config.toml
n_layer = 14
d_model = 512
n_head = 8
n_kv_head = 4
head_dim = 64
d_mlp = 1344
vocab_size = 8192
activation = "swiglu"
norm = "rmsnorm"
norm_place = "pre"
norm_eps = 1e-06
positions = "rope"
rope_base = 10000.0
rope_fraction = 1.0
qk_norm = false
attn_scale = 0.125
bias = "qkv"
tie_embeddings = true
parallel_block = false
init = "uniform"
init_std_qkv = 0.0572
init_std_o = 0.0
init_std_up = 0.0572
init_std_down = 0.0
optimizer = "adam_variant"
lr = 0.000706
beta1 = 0.95
beta2 = 0.99
weight_decay = 0.27
lr_head = 0.00858
grad_clip = 0.5
warmup_steps = 362
schedule = "wsd"
decay_fraction = 0.576
decay_shape = "linear"
final_lr_fraction = 0.05
batch_tokens = 131072
seq_len = 1024
doc_mask = true
train_tokens = 674500000
steps = 5147
dataset = "wikipedia_en"
Each number is 128 + 32 x the weight over its row's rms, rounded and kept within 0 to 255. Layers, rows and columns count from 0. The size above them is the row's rms in percent of the matrix's.

# layer 5 MLP down (transposed), 1344x512, rms 0.0277, rows 484-550, columns 416-447
size [101 101  99 101  97 104 105 103  98 104  95  98  98 105 104 101 102  99  97 101 103 103  98 101 101  96  98  99 103  99 106  97  99 101 103 102 102  95 100  99 100 100  95 102 101 103  95 101 101 102 102  98  98  90  95 108 104 102 102 103 103  99  98  91  95  98 102]
[[ 94 124 184 124 122 135 149 141 102 142 127 116 111 154 120 140 127  90 119 119 133  70 166 101 160 177 136 150 141 152 155 155]
 [124 146 150 123  94  96  99 116 207 116 140 192 173  87 158 161 128 180 119 174 155 167 149  66 121 167 106 137 124  94 135 127]
 [147  81 124 134 140 161  84 122 188 125 115 156 183 108 180 110 157  99 179 118 147 191 137 129 144 113 114  93 143 164  66 179]
 [134 128 127 130 123 112  71 123 146 159  61 135 143 195 165 113 127  83 106 141 124  93 111 119 138 170 164 120 147 159 167 129]
 [121  79 135  75 116 137  94 108  96 137  96 143 176 184 129 137  81 188 170 175 143 126 148  71  86 155 115 157 136  81 164 172]
 [100 139  95 148 133 123  34  95  87 117 126 137 162 166 140 152 121 129 155 135 102  58 142 101 122  79 134 157  61  99  79 122]
 [ 94 103 132 142 122  95 132 143 151 140 120 113 141 119 105 130 124 102 109 124 162 122 117 143 154 156 123 121 143  62 125 147]
 [125 158  93 153 107  78 119 130 154 144 140 182 147  53  51 138  71 103 129 134 151 138 181 145 157  96 107 165 142 140  88  97]
 [ 92  81 174  87  74  83 108 146 124 119 109 142 171 143 109 131  89 119 165  75 187  94 142 112 144 114 145 109 164 136  44 104]
 [120 118 147  98 143 158 167 167 184 104  88 123 202 197 123 128 143  96  71 155 155  73 121 128 107 155 164  80 105 130 154 103]
 [116 116 103 150 111 113 146 195 159 154 107 167 137 103 122 167 153  52 133 101 144 129 116 135 134 101 133 136 136 134 129 111]
 [134 167  91 193 130 136 144 160 190 119  99 139 155  98 184 123 157 116 194 145 131 155 132 169 140  20 122 170 175 170 126 146]
 [103 123 117 116 134 157 132 111  93 187  99 110 127 137 112 107 192 125 164  52 133 143 152 132  97 146 111 160  99  86 136 144]
 [141 201 134  79 114 149 120 120 113 189 145 161  95  95 134 121 144  87 139 109 109  61 162 128 130 113 146 141 101 128 115 142]
 [ 81 131 127 108  90 104 197  92 114 119 103 134 153  71 116 181 130 171 174 143 114  94 111 112 117 100 108 134 137  50 130 165]
 [ 94 100 119  67 129 187  67 136 103 155 114 145 134  85 125 134 137 147 136 132 141 111 118 103 158 131 134 180 177  62 136 153]
 [142 118  74 106 172 107 126 117 138 114 122 136 142 150 142 166 166 100  92  81 178 121 149 165 162 137 116 151 164  81 106 151]
 [115 140 110 124 116 161 104 133  72  73 159 109 165 111 191 108 131 137 176 139 132 153 173  80 146 169 106 139 176 113 119 127]
 [133  86 169  96 142 148 152 121 195 140 119 128 171 120 100 134 120 168 184 129 155 128 102 204 208 152 160 137 107 118  94 101]
 [112 151 118 140 112 163 101 172 124 128 142 106 127 127 145 105 149 148 146 137 138  59  90 142  92 171  46 154  85 140 142 170]
 [137 113  84 156  95 144 136 186 103 164  73 133 157 110 144 134  70 108 160 154  62 112 167 113 135 111  86 149 149  98  73 140]
 [153 107 168 112 137 181 117 150 132 145 131 165 121 136 125 114  93 163 100 118 134 122 145 133 105  88 157  98  93  68 113 140]
 [ 72  87 120 143  91  85 117 131 136 107 181 148 113 128  98 167 209 154 109  75 195 123 129 138 108  72 110 165 140 137  60 124]
 [177  95 133 153  19 127  99  87 159 122 129  74 131 125 117 106 157 139  92 176  95 128 204 175 181  80 121 121 149 147 123  63]
 [152 128 109 140 152 177 144 158  59 163 160 135 158 150 102  92 124 105 188 130 115 138 149 133  68  87 188 141 114  84 194 115]
 [101 109  98  82 154 127 133 178 136 108 145 132 111  67 130 131  82 167 159 149 133 147 137  75  50 193 112  92 165 103 118 176]
 [137  78 108 168 187  65 146 130 102 109 106 149 122 178 184 132 189 118 144 137 147  92 138 116 118 113 144 128 187 167 134  64]
 [105 149  96  96 190 143 111 138 114 114 122 102 144 103 142 108 117  77 118 110 111 123 131 137  91 106  60 159 116  64  85 158]
 [120 138 136  61 101 141 112 143 132 142 144 104 147 148  64 183 106 124  81 109 149  98 109 169 107 137  88 196 156 171  83 110]
 [ 90  72 165 127 121 180 107 103 123 134 137  88 122 116 139 131 164 120 157 156 155 152 121 135 143 168 171 129 101 155 145  85]
 [100 160 141 125  61 135 117  82 179 109  74 106 148 116 112 131 130  98 147 153  63 137 151 127 150 110 117  35 116 117 118  96]
 [168 133 105 144 188 165  88 152 100  60 163 137 123 105  92  71 154 111  85 132  99 113  87 154 133 192 133 115  61 139 124 103]
 [121 127 107 122 111 134 107 168 130 158  86 161  95 120  81 129 135 143 115 110 102 135  94 129 140 110 153 135 215 121 113 110]
 [142 142 145 138 200 108 171 147 111 145 113 169  91 175  67 144 132 118 102  81 177 161 132 104  89  89 133  89 111  72 120 128]
 [116 139 101 158 153 213 134 147 128 139 108 172 146 128 155 155  78 141  81 171 134 132 125 104  89 106  80 130 174 140 108 123]
 [ 95 163 118 113 163 138 139 135 114 157  99 118  85 105  98 140  93  97  75 109 128 130  70 133 151 189  77  68 147 133 164  91]
 [143 126 154 150 171 129  97 145 103 102 127 144 101 162 148  79 116 113 185 151 141  91 140 136 130  96 143 115 139 125 162 152]
 [ 92  94  91 129 131 149 105 148 116 164  87 119  95 148 156 106 138 101 116 105  21 209 102 157 101 147 145  79 142 150 136 134]
 [ 63 106  82 101 111 143 112 122 132 111 112 163 118 114 150 209 120 106 174  99 118 107 172  96 118 159 118 102  91 127 103 159]
 [ 77 128 135 197 134 127 115 118 146 114 157 161  80  97 104 109 136 127 139 170 129  92 156  96 147 104 150 182  87 110 108 102]
 [ 80  75 148 152 133 164  77  84  87 110 123 109 144 149  94 128 160 121 120 233 136 161 133 105 119 148  65 143 162 107 131  97]
 [170 178 119 133  78 124 163  96 105 151 157 122 101 150 111  89 120 158  95 125 186 141 120 175 100 150 156 171 123 150 113 169]
 [ 66 114 100 118 171 136 167 117 122 123  81  60 155 115 181 159 105 156 147  74 158  65  75  81 203 145 155 167 150 119 145 128]
 [119  99 110  75 118 130  60  72  82 109 115  65 129  94 103 156 104  95 118 110 105 151 135 158 143  87 146 135  69  68 188 183]
 [197 131  70 102 128 156  80 105 125 131  52 133 202 161 130 151 140 139 106 146 104 178 142 146 103 161 192  98  66 144 133 140]
 [ 68 191 118  79 130  71 123 123 117  85 135 138 114 107 127 159  80 153 118 132 130 171 152  77 104 136 154 135 174 134 153 124]
 [101 103 119 154 117 138 131 161 139 120  64 103 128 156  70 145 107 146 144 166 117  98 163  88 112 151 122 119 137  85 158 148]
 [128 141 110 126 126 170 171 150 177 120 138  69 143 131 143 112 186  98 148 178 116 139 114 137 102 149 167 117 127 142 118 146]
 [123  90 117  85 121  88 110 115 134  84 184  98 154 147  65  92 161 155 136 145  66 144  93 118 130 121 147 176  85 174 139  73]
 [ 77  87  78  94  99 162  85 108 146 166 138 186 145 125 108 116 123  64 106 116  86 184 119 171 155 168 123  85  97 137  73 168]
 [169 135 146 107 131 163  91 134 144 117 140 106 154 147 104 111 166 123 140 104 148 112 166 140  87 113  98 145  53 104 138 156]
 [133 117 120 167 126 170 177  93 146 127 101 111 159 130 116  90  80 131  97 128  98 105 122 125 175 183 101 177  97 123  89  90]
 [158 151 133 119 117 160 117 134  87 159 147 122  98 194  80 164 179 112 160  97 159 120 130 190 142 160  92 115 111 111 108 124]
 [169 124  99  84 133 217 120 148 134 144  79  87 161 179 157  80 106 112 145 125  98 165 125 148  88 120 150  63 129 132  81  81]
 [ 79 142 159 118 102 129 118  98 130  58 150 141 109  82 130 166 132 147  87 140 164  91 140 142 129 113 132 162 135 123 242 134]
 [ 92 159 140  63 103  86 148  94 120 115 142  94 138  87  92 149 227 109 115 146 107  81 118 191 114  43 115 148  87 173 139 102]
 [ 98 112  90 144 164 142 142 145 116 181 167 146 109 116 141 125  91 128 143 124 122 129 138 113 144 137 128  78  37 118  83 165]
 [107 179 142 103  55 100 162 117 152 167 114 102 155 106 132 118 107 185 130 108  74  82 198 172 168 173 133 149 124 167 117  66]
 [130 119 192  51 105 153  90 112  87 181 138 155 131 131  82 119 117 127 117 150 151 100  85 108 100  71 188 121 133  97 135 147]
 [ 86 111 176 196  79 221  67 159 153 134 120 191 142 107 153  55  61 143 162 109 129 105 103  70 147 133  89 123 139 142 169 163]
 [166  42 122 148  99 121  83 127 101  94 103 130 119  95  98 112 123 166 150 161  64 162 118  96 128 150 154 103 130 170 150 108]
 [116  83 158 119 106  82 133 152 186  92  68 134  65 138 183 172 132 199 119 163 163 176 196 159 105 133 125  53 168  84  99 117]
 [150 187 107 154 124 133 118 163 156  96 159  39 170 105 107 137 128 132 123 152 117 132 149 113 109 212 119 206 106 116 178 144]
 [148 101 164  85 103 176  91 137 104 137 117  97 148 154 127 152 112 124 111 151 151  85  80  90 240 120 123 121 156 179 129 128]
 [ 72 105 140 106 162 112 104 137 163  88  98 105 153  45 124 104 107 104 175  83 152 168  96 189 106  49 104 125 145 106 154 146]
 [ 93 187 143 103 167  82  95 119 111 133 131 147 140 148 140 147 112 150 134 117 123 129 121 117  89 150  55 127 145 157 107 209]
 [132 103 137 103 152 169 110  92 143 123 101  91  66 161  76 103 104 160 115  98 115 124 111 144 130 143 130 112 160 137  84 109]]
# layer 5 MLP gate, 1344x512, rms 0.0512, rows 485-551, columns 416-447
size [ 96  99 102  99  94 102 102 100 101  97  98 102 101 106 100 100  99  97  99 103  99  99  99  97  97 100 100 104  99 106  99 101  96 100  97 101  98  99  98  99  98 100  99  95 103  97  98 101 103  96 100 101 102 102 100 105 100  98  99 103 102  95  97  96 100  97 101]
[[113 167 158 111 121 101 132 193 107 115 116  93 113 117 131 139  95  79 141 140 137  91  97 130 130  77 149 110 166 135 111  98]
 [ 90 100 128 183 120 108 118 133 148 102 175  70 155  53 164 141 132  81  99 135 106 163  85 134 117 156 107 122  59 164 114 152]
 [128 133 124  86 102 131 180 154 125 143 114 161 136  93 146 131 131  60 107  92 120 102 138 184  96 119 108 127 168 127 141 158]
 [138  98 122  90 118 109 117 164 164 159 150 132 173 145  86 109 167  96 115  90 160 136  80  73 174 154 110 123 183  72 130  82]
 [119  99 114 126 152 193 170 179 111 188 102 108 185  77 123  68 158 115 171 125  98 173 161  95 156 147  98 139  94 158 189 129]
 [ 87 134  76 114 149 127 120 153  81 103 111 140 160 112 156  94  74  93  99 123 140 113 137 192 151 112 125 122 179  80 151 112]
 [144  78 149 136 173 144 145 149 103 178 111  98 125 141 172 157  83 131 168  95 140 149 101  78 130 139  84  96  62 122 176 158]
 [100 100 121 129 166  79  93 140 135 115 157 135 112 113 137 121 134  96  98  89 166 182 128 147 107 107 167 133 117 139 165 213]
 [168 142  68 138 161  96 167 141 162 170 147 130 220 184 117 119 121 158 121 128 111 146 134 172 170 177 153 141  87  92 147  88]
 [113 101 104 138 151  83 135 129  86  97 117 170 136 130 142 173 120 124 179  89 190 109 124 161  67 184  93 118 113 158 113 105]
 [147  97 129  67 112 131 145 105 172 156  99 157 191  96 192 187 122 184 133 162 149 151 131 166 153  82  78 140 184 130 119 158]
 [165 130 119 122  83 126 132 174 131 122 104  97  89  88 177  83  97 170 158 101  93 115  77 161 156 176 158  80 130 145 112 133]
 [ 96 138 121  92 153 198 159 184 157 130 146 113 212 196 136  90  84  98 148  95 159 139 138 129 128  98 154  94 142 153 144 170]
 [172 127 145 117 118 128 128 137 158 130 154 109 121 166 171 116  97  83  75 148 109  71 147 106 157 118 149 137 119 185 143 116]
 [122 151 152 134 161 105 149 103 159  83 172  95 149 125 130 187  94 128 189 100  94 121 131  89  91 145 104 138 119  80 158  79]
 [131 134 120 149 193 131  87 128  79 174 141 124 162  87 125 101 178 132  75 166  75 183 144  94 114 103  95 146 139 160 158 169]
 [131 160 133  85 125 146 123 151 149 134  93 123 173  75 104  88 156 105 151 109 118 164 147  96 137 151 121 101  99 149 110 115]
 [113  88 147  84 129 179  91 133  78 133 142 114 130 152  92  97 126  86 162 100  69  79 136  45 141 166  71 100 104 156 149  98]
 [192 151 152 154 148 162 172 177 125 160 100 117 135 129 133  55 190  74 150  99 117 105  93 109  91 138 164 146  74 151  73 144]
 [139 117 168  92 108 114  91  81 126 145 136 202 178 165 156 141 141 139  91 120 161 172 103  99 144 121  50 124 159 132 141 145]
 [138 104 119 114 156 119 179 212 153 148 127 155 149 100 146 146 141 106 160  97 142 171 172 141 109 114 139 105  65 178 128 120]
 [ 94 170 125 115 115 142 144 166 133 124  77 174 107 147 144  82  77 176 161 203 102 198 137 165 152  64 118 152  73 188 164 148]
 [183 145  86 113 119 162  98 150 144 173 151 137 159 194  95 143 101 154 165 110 150 103  93 162  69 165 179 148 168 158  82 116]
 [123  92 124  83 182 144 167 185 133 142 152 164 143 137 161 164 139  54  99  91 149 129 176 217 147 123 159 143 132 108 136 146]
 [109 132  97 105 125 109 141 160 193 123 114 101  99 162 160 142 123 110 127  99  57 135 120  57 175  67 188  71  99 149 155 129]
 [135 170 147 144 135 141 104 110 160 176 141 128 153 144  99  93 142 114 112  73  87 178 108  96 169  71  75  67 132  42 148 192]
 [176  60 111 162  87 180 112  68  71 128  98  67 118 157 149  88 170 119  94  76  97 169 155 164 170 160  62 113 169 202 110 126]
 [141 178 122 109 140 153 120 150  98 120  99 145 135 117 121 140 177 176 194 104 178 134 158 153 191 110 106 116 126  91 157  95]
 [133 136 171 133  82 182 191 102 112 154 161  76 172 202 112 120 194 139 104 121 184 161  96 124 125 111 161 164 157 135 115 163]
 [120 139 100 130 204 128 139 101  95 135 113 104 130  76 153  82 109  54 179 102 121 172 171  89 125 101 171  78 174  89 107  86]
 [108 148 108 123 169 101 105 119 130 143 138 108 160 172 147 128 112 171 136 108  84 173 168 106 137 105  86 147 134 167 142 163]
 [ 78 123  81 133 169 139  97 160 103 180  99 145  76 114 174 112 138 140 113 110 169 123 118 101 109 162  77 106 129 104 122 107]
 [108 124  77  96 156 100 137 111 107 105 130 142 142 130  86 149 130 123 103 190 143 161 117 106 106 173 137 155  91 139 156 167]
 [124 140  99 158 138  92 188 166 191 134 141 107  82  84  49 146 144 121 114 150 124 162 159 127 128 116 114 159 124  93 111 115]
 [138 167  66  78 151 188 153 173 137 135  81 110 161 165 150 162  97 156  80 151  95 122 124 135 126 129 118 133  61 168 128 149]
 [177 157 118 141  83 120 167 158 128 175 149 130 207 152  90 148 124 128 191 164 170  72 103 112 109 154 163 174 139 166 117 106]
 [121  72 117 126 175 146 162 141 183 155 172 152 119  88  97 106 158 100 180 134 107 104  67 146 120 163 156 145 120 133 138 149]
 [153 196 116 106 103 171 200  97 136 183 108  96 139 124 125 135 187 129 113 154 155  87  63 190 139 159 105 147  97  84  83 151]
 [ 86 157  74 118  89 106 153  98 172 107 112  98 120  94  99 151  94 144 106 152 152 142  70 149  68 171 117 120 145 135 121 184]
 [161  87 146  77 113 135 149  96 160 137 126 143 139  55 119 109 158 119 145 135 156 143  98  81 156 119 151 144 192 158 110 107]
 [121 109 124  87 171 110 137  86 169 148 121 137 135 141 141 119 122 121 127 142 117 161 143 122 142 148 151 155 102 121 103 147]
 [132  90 149 142  88 113 195 111 172  92 156 102 120 116 135 107 147 139 124 123 144 108 160 135 122 136 130 103 176 130  92 153]
 [161  97 116 101 180  74 124  93 137  88 152  47 184 133 183  99 137 108 199 117 114 154 135 136 158 125  70  62 140 142  92 137]
 [112 132 109 181 104  94 104  99 170 144 145 128 149 142 152 109  83 116 103 123 115 108 110 110 116 135 104 161 141 125 177 171]
 [126 157 122 114 108 172 129  98  95 206 119  99  84 116  97 148 133 106 158 150 104 169 126 120 127 123  86 108 157 157 143 157]
 [169 126 104 126 198 153  82 123 162 152 179 151 103 134 141 130  99  98 113 159 156 165  90 129 113 102 158 140 128  93 177 138]
 [ 95  90  66 112 137  83 131 124  83 172 138 128  87 135 153 125  56  69 166  62  94 168 146 167 145 109 126 139 168 141 149  83]
 [ 82 173 198  76  97 176  98 158 176 183 141  93 126 153 158  79 120 131 161 102 162 112 179  74 107 130 188 141 108 163 109 117]
 [194 125 155  88 123 117 154 157 144  80 134  88  84 167 164 188  69 107 194 168 142 151  76 151 115 128  78 120 174 140  80 145]
 [ 89 129  93 122 161 147 165  78 149  87 182 105 121 181 139 152 147 131 124 174 171  87 117 195 130 116 107 125 112 134  95 218]
 [129  72 111 162 131 138 103  93 103 171 150 115 140 182 138  95  98 150 160 132 131 105  88  82 174 118 166 152 115  84 164 105]
 [103 111 132 132 103 162 122 136 165 181 114 159 118 131 137 145 150  78  89 128 112 118 127 170  95 158 118 175 106 139 137 148]
 [137 100 112 102 180  90 157  63 155 109 123 110 126 166  45 142 141  87 133 153 108  77 105 163 120  83 162  76 133 150  89 175]
 [100  84 167 152 152  98 166 110 129 156 160 101  99 175 114 105 106 122 169  93  93 137 133  78 125 158 116 169 126 181 172 179]
 [164 200 179 164 169 123 120 125 173 199  98 159 203  92 121 147 180 130 116 185 161 164  84  96  84 141 158 105 135 155 158 174]
 [168 140 113 128 121  98 133 112 128 165  91 171 102 146 117 155 184 140 170 116 131 142 102 125 121 146 149 135 140 133 104 150]
 [175  74 140 122 150 143  91 143 127  96  91  85 169  95  98 183 142 141 141 139 149 132  88 162 105 171 156 166 106 127 130  94]
 [107 110 109  98 161 103  80  86 129 170  97 125 105  75 159 114 123 130 176  86 104 119 125  99 156 149 161  95  95 198 153  88]
 [138 111  92 149 144  86 148 113  78 145 133 107 108 105 111 104 155 163 132 123 134 134 171 113 150  92  72 141 189 157 150 126]
 [169 138 121  86 119 159 125 157 174 170 136 134 153 120 105 112 102  73  85 132 101 190 105 137 160 128  82 100 139  99 151 111]
 [126 146 110 158 124 107  62  97 134 181  83 100 147  82 104  77 194 152 176 110 107 179 124 167 160 175 168  79  91 128 121 124]
 [181 137 169  48 115 141  83 137 165 158 120 135 133 135 139 108 150  68 121 171 177  95 125 114 118 155 165 142 112 154 173 159]
 [114 169 123  79 101 146 162 120 118 108 106 153 133  95 187 126 103  96 106 135 164 152  68  96 125 177  81 118 128 123 144 130]
 [162 110  94 162 103 139 148 122  78  79 139 135 147 167 171  66 167 170 144 127 131  86 167 102 184  92 160 145 136 146 113 129]
 [109 107 117 110  97 101  99 165 153 175 128 113 111  90 141 138  80 119 110  44 117 187  47 147 135 119  78 142 172 125  79 149]
 [136 151 170 104  62 118 171 159  93 148 134 181 147 172 116 160 159  55 157 137 152  97 127 151 145 149  80 166  74 141 141 112]
 [125  98 120 182  80 103 190 165  92 118 122  70  82 112 160 127 118  98 148 159 121  78 118 155 205 140 134 160  80 164 168  61]]
# layer 5 MLP up, 1344x512, rms 0.0497, rows 485-550, columns 416-447
size [ 99  98 101  98 101 103  98  98  99  96  99  98 103 105  99 101 101  96 100 101 102  95 100 101 102 100  98  99 101 104  99 100  99 103 101 100  97 102  96  98  99  97 101  99 101  98 102  98 101 101  99 100  99 102 103  99  97  99 102 101  98  97  99  98 103 103]
[[ 82 144 131 161 157 106 102  81 116 125 179 121 171 134  59 158  81 102 160 168 112  96 101 104  95 163 107 123 138 142 149 175]
 [157 142 147 151  81 179  82 108 191 125  89 160 102  81 144 143 135 143 181 117 100 141 114 106  93 186 186 100 153 170  86 163]
 [ 95 122 120 114 174 125 151  83 137 114  96  87 166 169 103 149 133 207 152 160  97 136  87 144 143 104 118 160 125 190 112 111]
 [113 159  93 137 145 102  80  89  94 148 159  60  87 155 196  99 178 126 129 148 169 147 100 118 156  88  85 107 165  95 104 114]
 [155 156 137 141  61 111 101 156 113  96 141  78 136 132 163 107 139 114 189 131 142 133 147  78 193 161 141 111  69 142 147 164]
 [128  63 135  93 137  80  98 146 133 159 107 111 153 112  87 191  96 149 152 124 136 161 107 121 115 128 118  89 135 131 181 118]
 [142  80 127 114  97 126 156 128 139 167  90 105 128  78  62 193 111 195 120 189 136 105  66 152 186 133  86 118 155 141 165 157]
 [137 148 152  73  79 111 125 108 114 128 113 143 165 129 177 170 176 153 184  78 115 176 100  71  92 134  74 170 187 165 134 143]
 [188 120 129 148 157 107  86 147 129 135 160  99 141  99 131 121 132 172 138 208 104 104  79 116  98 125 168 137  64 184 139 152]
 [127 100 107 103 191 109 170 142  89 182  67 123 115  93  65 139 138  85 132 105 126  91  94 147 174  80 189 203 121 113  88 140]
 [164 128  78  94  84 126 132 119 100 104 102 109  89  76 130 147 157 137 124 145 149 137 143 190  96 147 158 163 187  84 146  96]
 [104 156 126 113 184 149 117 132 143 115 152  84 170 129 127 175 146 116 118 127 178 149 166 142 108  90 148 119 116 148 100 130]
 [130 158 125 156 169 119 127 150 121 134 144 160  86 111 145 183  83  86  84 179 132 169 175 132  62  58 148 155 122 146 140 146]
 [142 136 100 127  75 155 107 120 181  92 171 118 125  98  93  82 156 147 101 124  97 124  85 152 179 141 110 166 107 152  79  99]
 [126 123 155 136 117  83 128 161 141 156  65 173 173 159 143 113 115 149 158 126 153 161 140 160 183 128  63 119 143 119 128 114]
 [111 147 195 135 154 135  85  79 106 132 121 113  77 177 121 141 148  91  96  79 139 147 134  84 152 147 109 138  78 165 164 141]
 [173 124 136 104 124 126  75 169  95  89 125 117 111 128 141 138  87 125 168  96 116 137  96  80 170 144 152  93  78 150 118 131]
 [ 64 126 133  79 110 135 140 121 147 129 173 140 165 139 156 166 204  81 131  86 103 117  93 142 138 121 126 170 174 134 146 117]
 [131 196  98 119 109  92 110 150 104 140  94 121 147 151 146 167 164 152 154 161 126 110 162 148 166 144 121 132  96  92 172 111]
 [149 129 156  80 108 126 141 105 185 141 129 127 157 151  98 102 122 137 150 142 109 149 128 136 140 152 101 165 142 163  87 104]
 [189 169 133  91 125 131  96 160 170  90  95 156 143 146 157 152  87  96 120 137  69 155 187  87 131 125 123 142  43 102 192 108]
 [153 151 143 131  98 134  82 130 120 112  95 139 108 125 114 125 164 102 149 161 137 183  94 154 176 152 115 145  75 162 125 118]
 [165 102 129 140 132 122 130 140 161 174 134  90 139 126 132  93 100 116 113 180 160 106 127  56 110 132  73 169 106 121 136 101]
 [143 110 116 106  89 153 133 142  91 146  94 169 159 158 124  94 175 117  96 196 118 144 122  94  80 169 140 127 103 122  95  90]
 [106 166 125 172 111 119 143  82 147 158 140 145 114  75 145 171 200 110 159 214 127 130 141  75 160  85  79  97 184 129 114  75]
 [114  74 129 133 165 121 127 152 107 129  94 130 103  75 124 156 163 127 135 102 110 124 114 138 126  99 129 173 137 121 141 138]
 [162 111 151 160 119 149 109 154 156 120 150 140 144 106 144 123 188  85 137  60 116 139 148 116 139 143  95  84 175 193  97  85]
 [195 134 171 154 121 132 161 120 141  79 194 168 123 162 160 102 163 116  80 148  76 167  89 134 144 144 160 132 174 162 175 169]
 [176 101 129  85 158 117 125 136 171 144 159 128 173 149 163 135 149 164 107 137 142 107 144 132 110 165 198 130 135  36 127 166]
 [ 97 169 173 180 133 165  88 114 105 140  68 126 195 123 152 123 106 156 188 126  86  77 133  98 150 129 129  75 124  92 123 135]
 [ 97  61 145 116 149 141 117 116 149 169 116  81 123 125 152 216  76  91  96 160 187 168  68 111 160 111 103 162 187 114 137  91]
 [141 137  87 110 172 108 142 114 143  75 181 201 139 101 101 113 102  86  79  90 169 109 148  77 166 164 120 100 150 132 149 141]
 [ 58 143 162 114 104 156  84  54 113 117 119 106 120 115 101 115 132 154 121 161 130 168 149  82 144 112  81  95 111 144 168 119]
 [161 152 116 144 165 144 150  83 109 116 168  90 163 122 129 116 181 179 118 140 161 130 117 104 107 156 143 193 140 111 140 106]
 [175 178  76 143 161 113 157 128 144 119 178 122 147 168 116 119 102  81 111 122 101  97 100  73 132  97 112  87 165  83 130  88]
 [131 148 126 121 134 174 118 103  91 171 171  88 166 133 113  86  88 145 146 132 120 111 153  77 151 143  88 138 134 173 143  96]
 [104 136 172 166 166 122 158 147  66 105 159 167 105 142  94 110 121 124  78  97 146  95 182 125 146 142 112 102 210 160 137 126]
 [ 96 124 122 150 127 162 205  86 176 135 191 141 136 174 161 128 169 119 136 177 186 119 141 194 114 156  96 104 137 100  50  76]
 [ 89  78 169 151 139 129 142 115 150 103 103 134  69  71  61 102 125 104 120 142 145 148 160 100 117 104 171  91  98 102 100 178]
 [172 181  53 105 118 118  95 130 139 131  89  98 156  96  87  90 144 109 159  87 144 121  69 112 164 105 163  72 107 144  99 104]
 [ 75  96 147 110  73  71 180 105 179  71 101 134 179 102 152  84 125 163 173 139 161  88 192 112 155 127  81 117 175 165  94 100]
 [ 82  98 158 146 109 104  99 125 117 112 153 111 133 126 138 100 110  93 139 174 162 148  79 175 161  76 120 115  93 163 175  98]
 [107  95 122 163 101 154 126 166  69  88 146  90 100 115 137 129 158 112 136 174 106 115 174 129 145 108 104  93 139  80 172 134]
 [112 116 123 100 105 143  91 125  78 184 127 133  96 192 173 112 112 115 136  91 139  89 130 112 104  88 134 173 142  80 137  58]
 [119  75 114 108  92 147 161 124  61 182 121 114 114 164 124 143  95  71 124 127 155 112  90 153 105  37 106  91 155 113 131  89]
 [119 143 163  79 108 107 153 154  92 123 159 163  82 178 157 171 125  78 110 109 167 163 109 125 134 124 142 103 110 153 116  61]
 [ 93 110 137 103 129 149 180 161 112 118 144  61  82  81 129 166 111 194 157 175 152  94 114  92 143 118 101 116  72 166 155  94]
 [130 140 127  76 126  94  95  89 104 149 146 141 137 163  79 149 132  95  98 112  92 103 119 159 156 171 145 144  87 136 120 133]
 [170 145 132 148 183 147 106 134 150 149  79 159 102 168  98  87 167  89 130 153  99 129 146 118 154  98 118 160  90 147 111  78]
 [148  91 101 108  92 117 131 171  98 174 130 116  84 151 117 149  82 105 130  86 155 157 182 131 139 114 100 104 169 165 127 118]
 [143 124 175 165  84 142 106 100 153 106  84 134 144 133  97  97 129 107 105 200 157 118 138 138  68 176 146 145 181  84 137 168]
 [139  85 175  88 150 124 158 163 180 102 132 150  83 116 100  94 112 164 195 177 160 118 207 151 124 120  96 156 112 134 119 124]
 [169 194 167  92  73 138 120 135 162 155 123 134 114 108 153  76 116 175  93 133 108 163 148  90 183 103  59 112  91 143 187  79]
 [116  96 123  82 121 108 131 126 148  88 191  69  62 176 136 112 184  92 117 139 109 144 164 163  86 136 161 148  93 127 142 158]
 [134 127  88  73 172  83  52 129 190 121  68 105 120  86 107 152  95 115 124 177  99 153 169 178 119  57 158 120 121  98 142 112]
 [130 129 155 125  96 117 133 166 120 132  70 142 140 141 160 128  74 152  88  97 121 111 213 124 167 117 158 116 114  84 141 163]
 [208 115 198 108 158  82  97 143 117 140 175 114 132  51 122 216 185 112 134  65  84  85  92 185  96 100 122 136 121 193 118 101]
 [169 156 145 189 114 108 105 112 135 126 184  84  93 119  94 104 124 160 126 144  97 151 152 115  83 121 115 164  95 144 120 160]
 [125 129 149 203 153  83 101  89 124 109 126 150 156 194 135 118 102 200 136 128 143 126 159 107 153  89 109  82 114 168 155 132]
 [153 105 122 132 130 198 142  85 147  89 114 135 121 179  92 171 102  93 106 113 152 111 149 103 166  75 143 165  92 201  45 100]
 [ 71 135  96 168 143 127 153 103 132 146 121  86 118 130 153 142 163 177 123 158 197 179 162 110 153 145 124  82  93 122 158  88]
 [ 61  89  70 157  56  99 106 128 101 130 146 170  90 173 177 124 111 163 136  77  83  79 104 121  92 149 107  89 186 114 120  95]
 [190 166 170  79 166 100 177 119 127  75 169  73 125 163 135 105 152 111 166 127 134 181 123 161 134  94 134 164 154 144  97 132]
 [ 50 131 174  85 145  89 107  54 112 168 125  62  90 158 169 164  69 160 158 140  91 147  82 167 142 110 114 133 133 134 113 102]
 [162 154  80  70 128 130 173  88  74 175 113 157 152 176 146 139 185 127 102 152 125 153  91 175  90 175 122 106 205 127 151 119]
 [160  75 125 162  63  91 155 113 117 150 146 167  91 122 114  95 163  86 133 113 133 150 145 124 138 105 136 136  52  75  82 136]]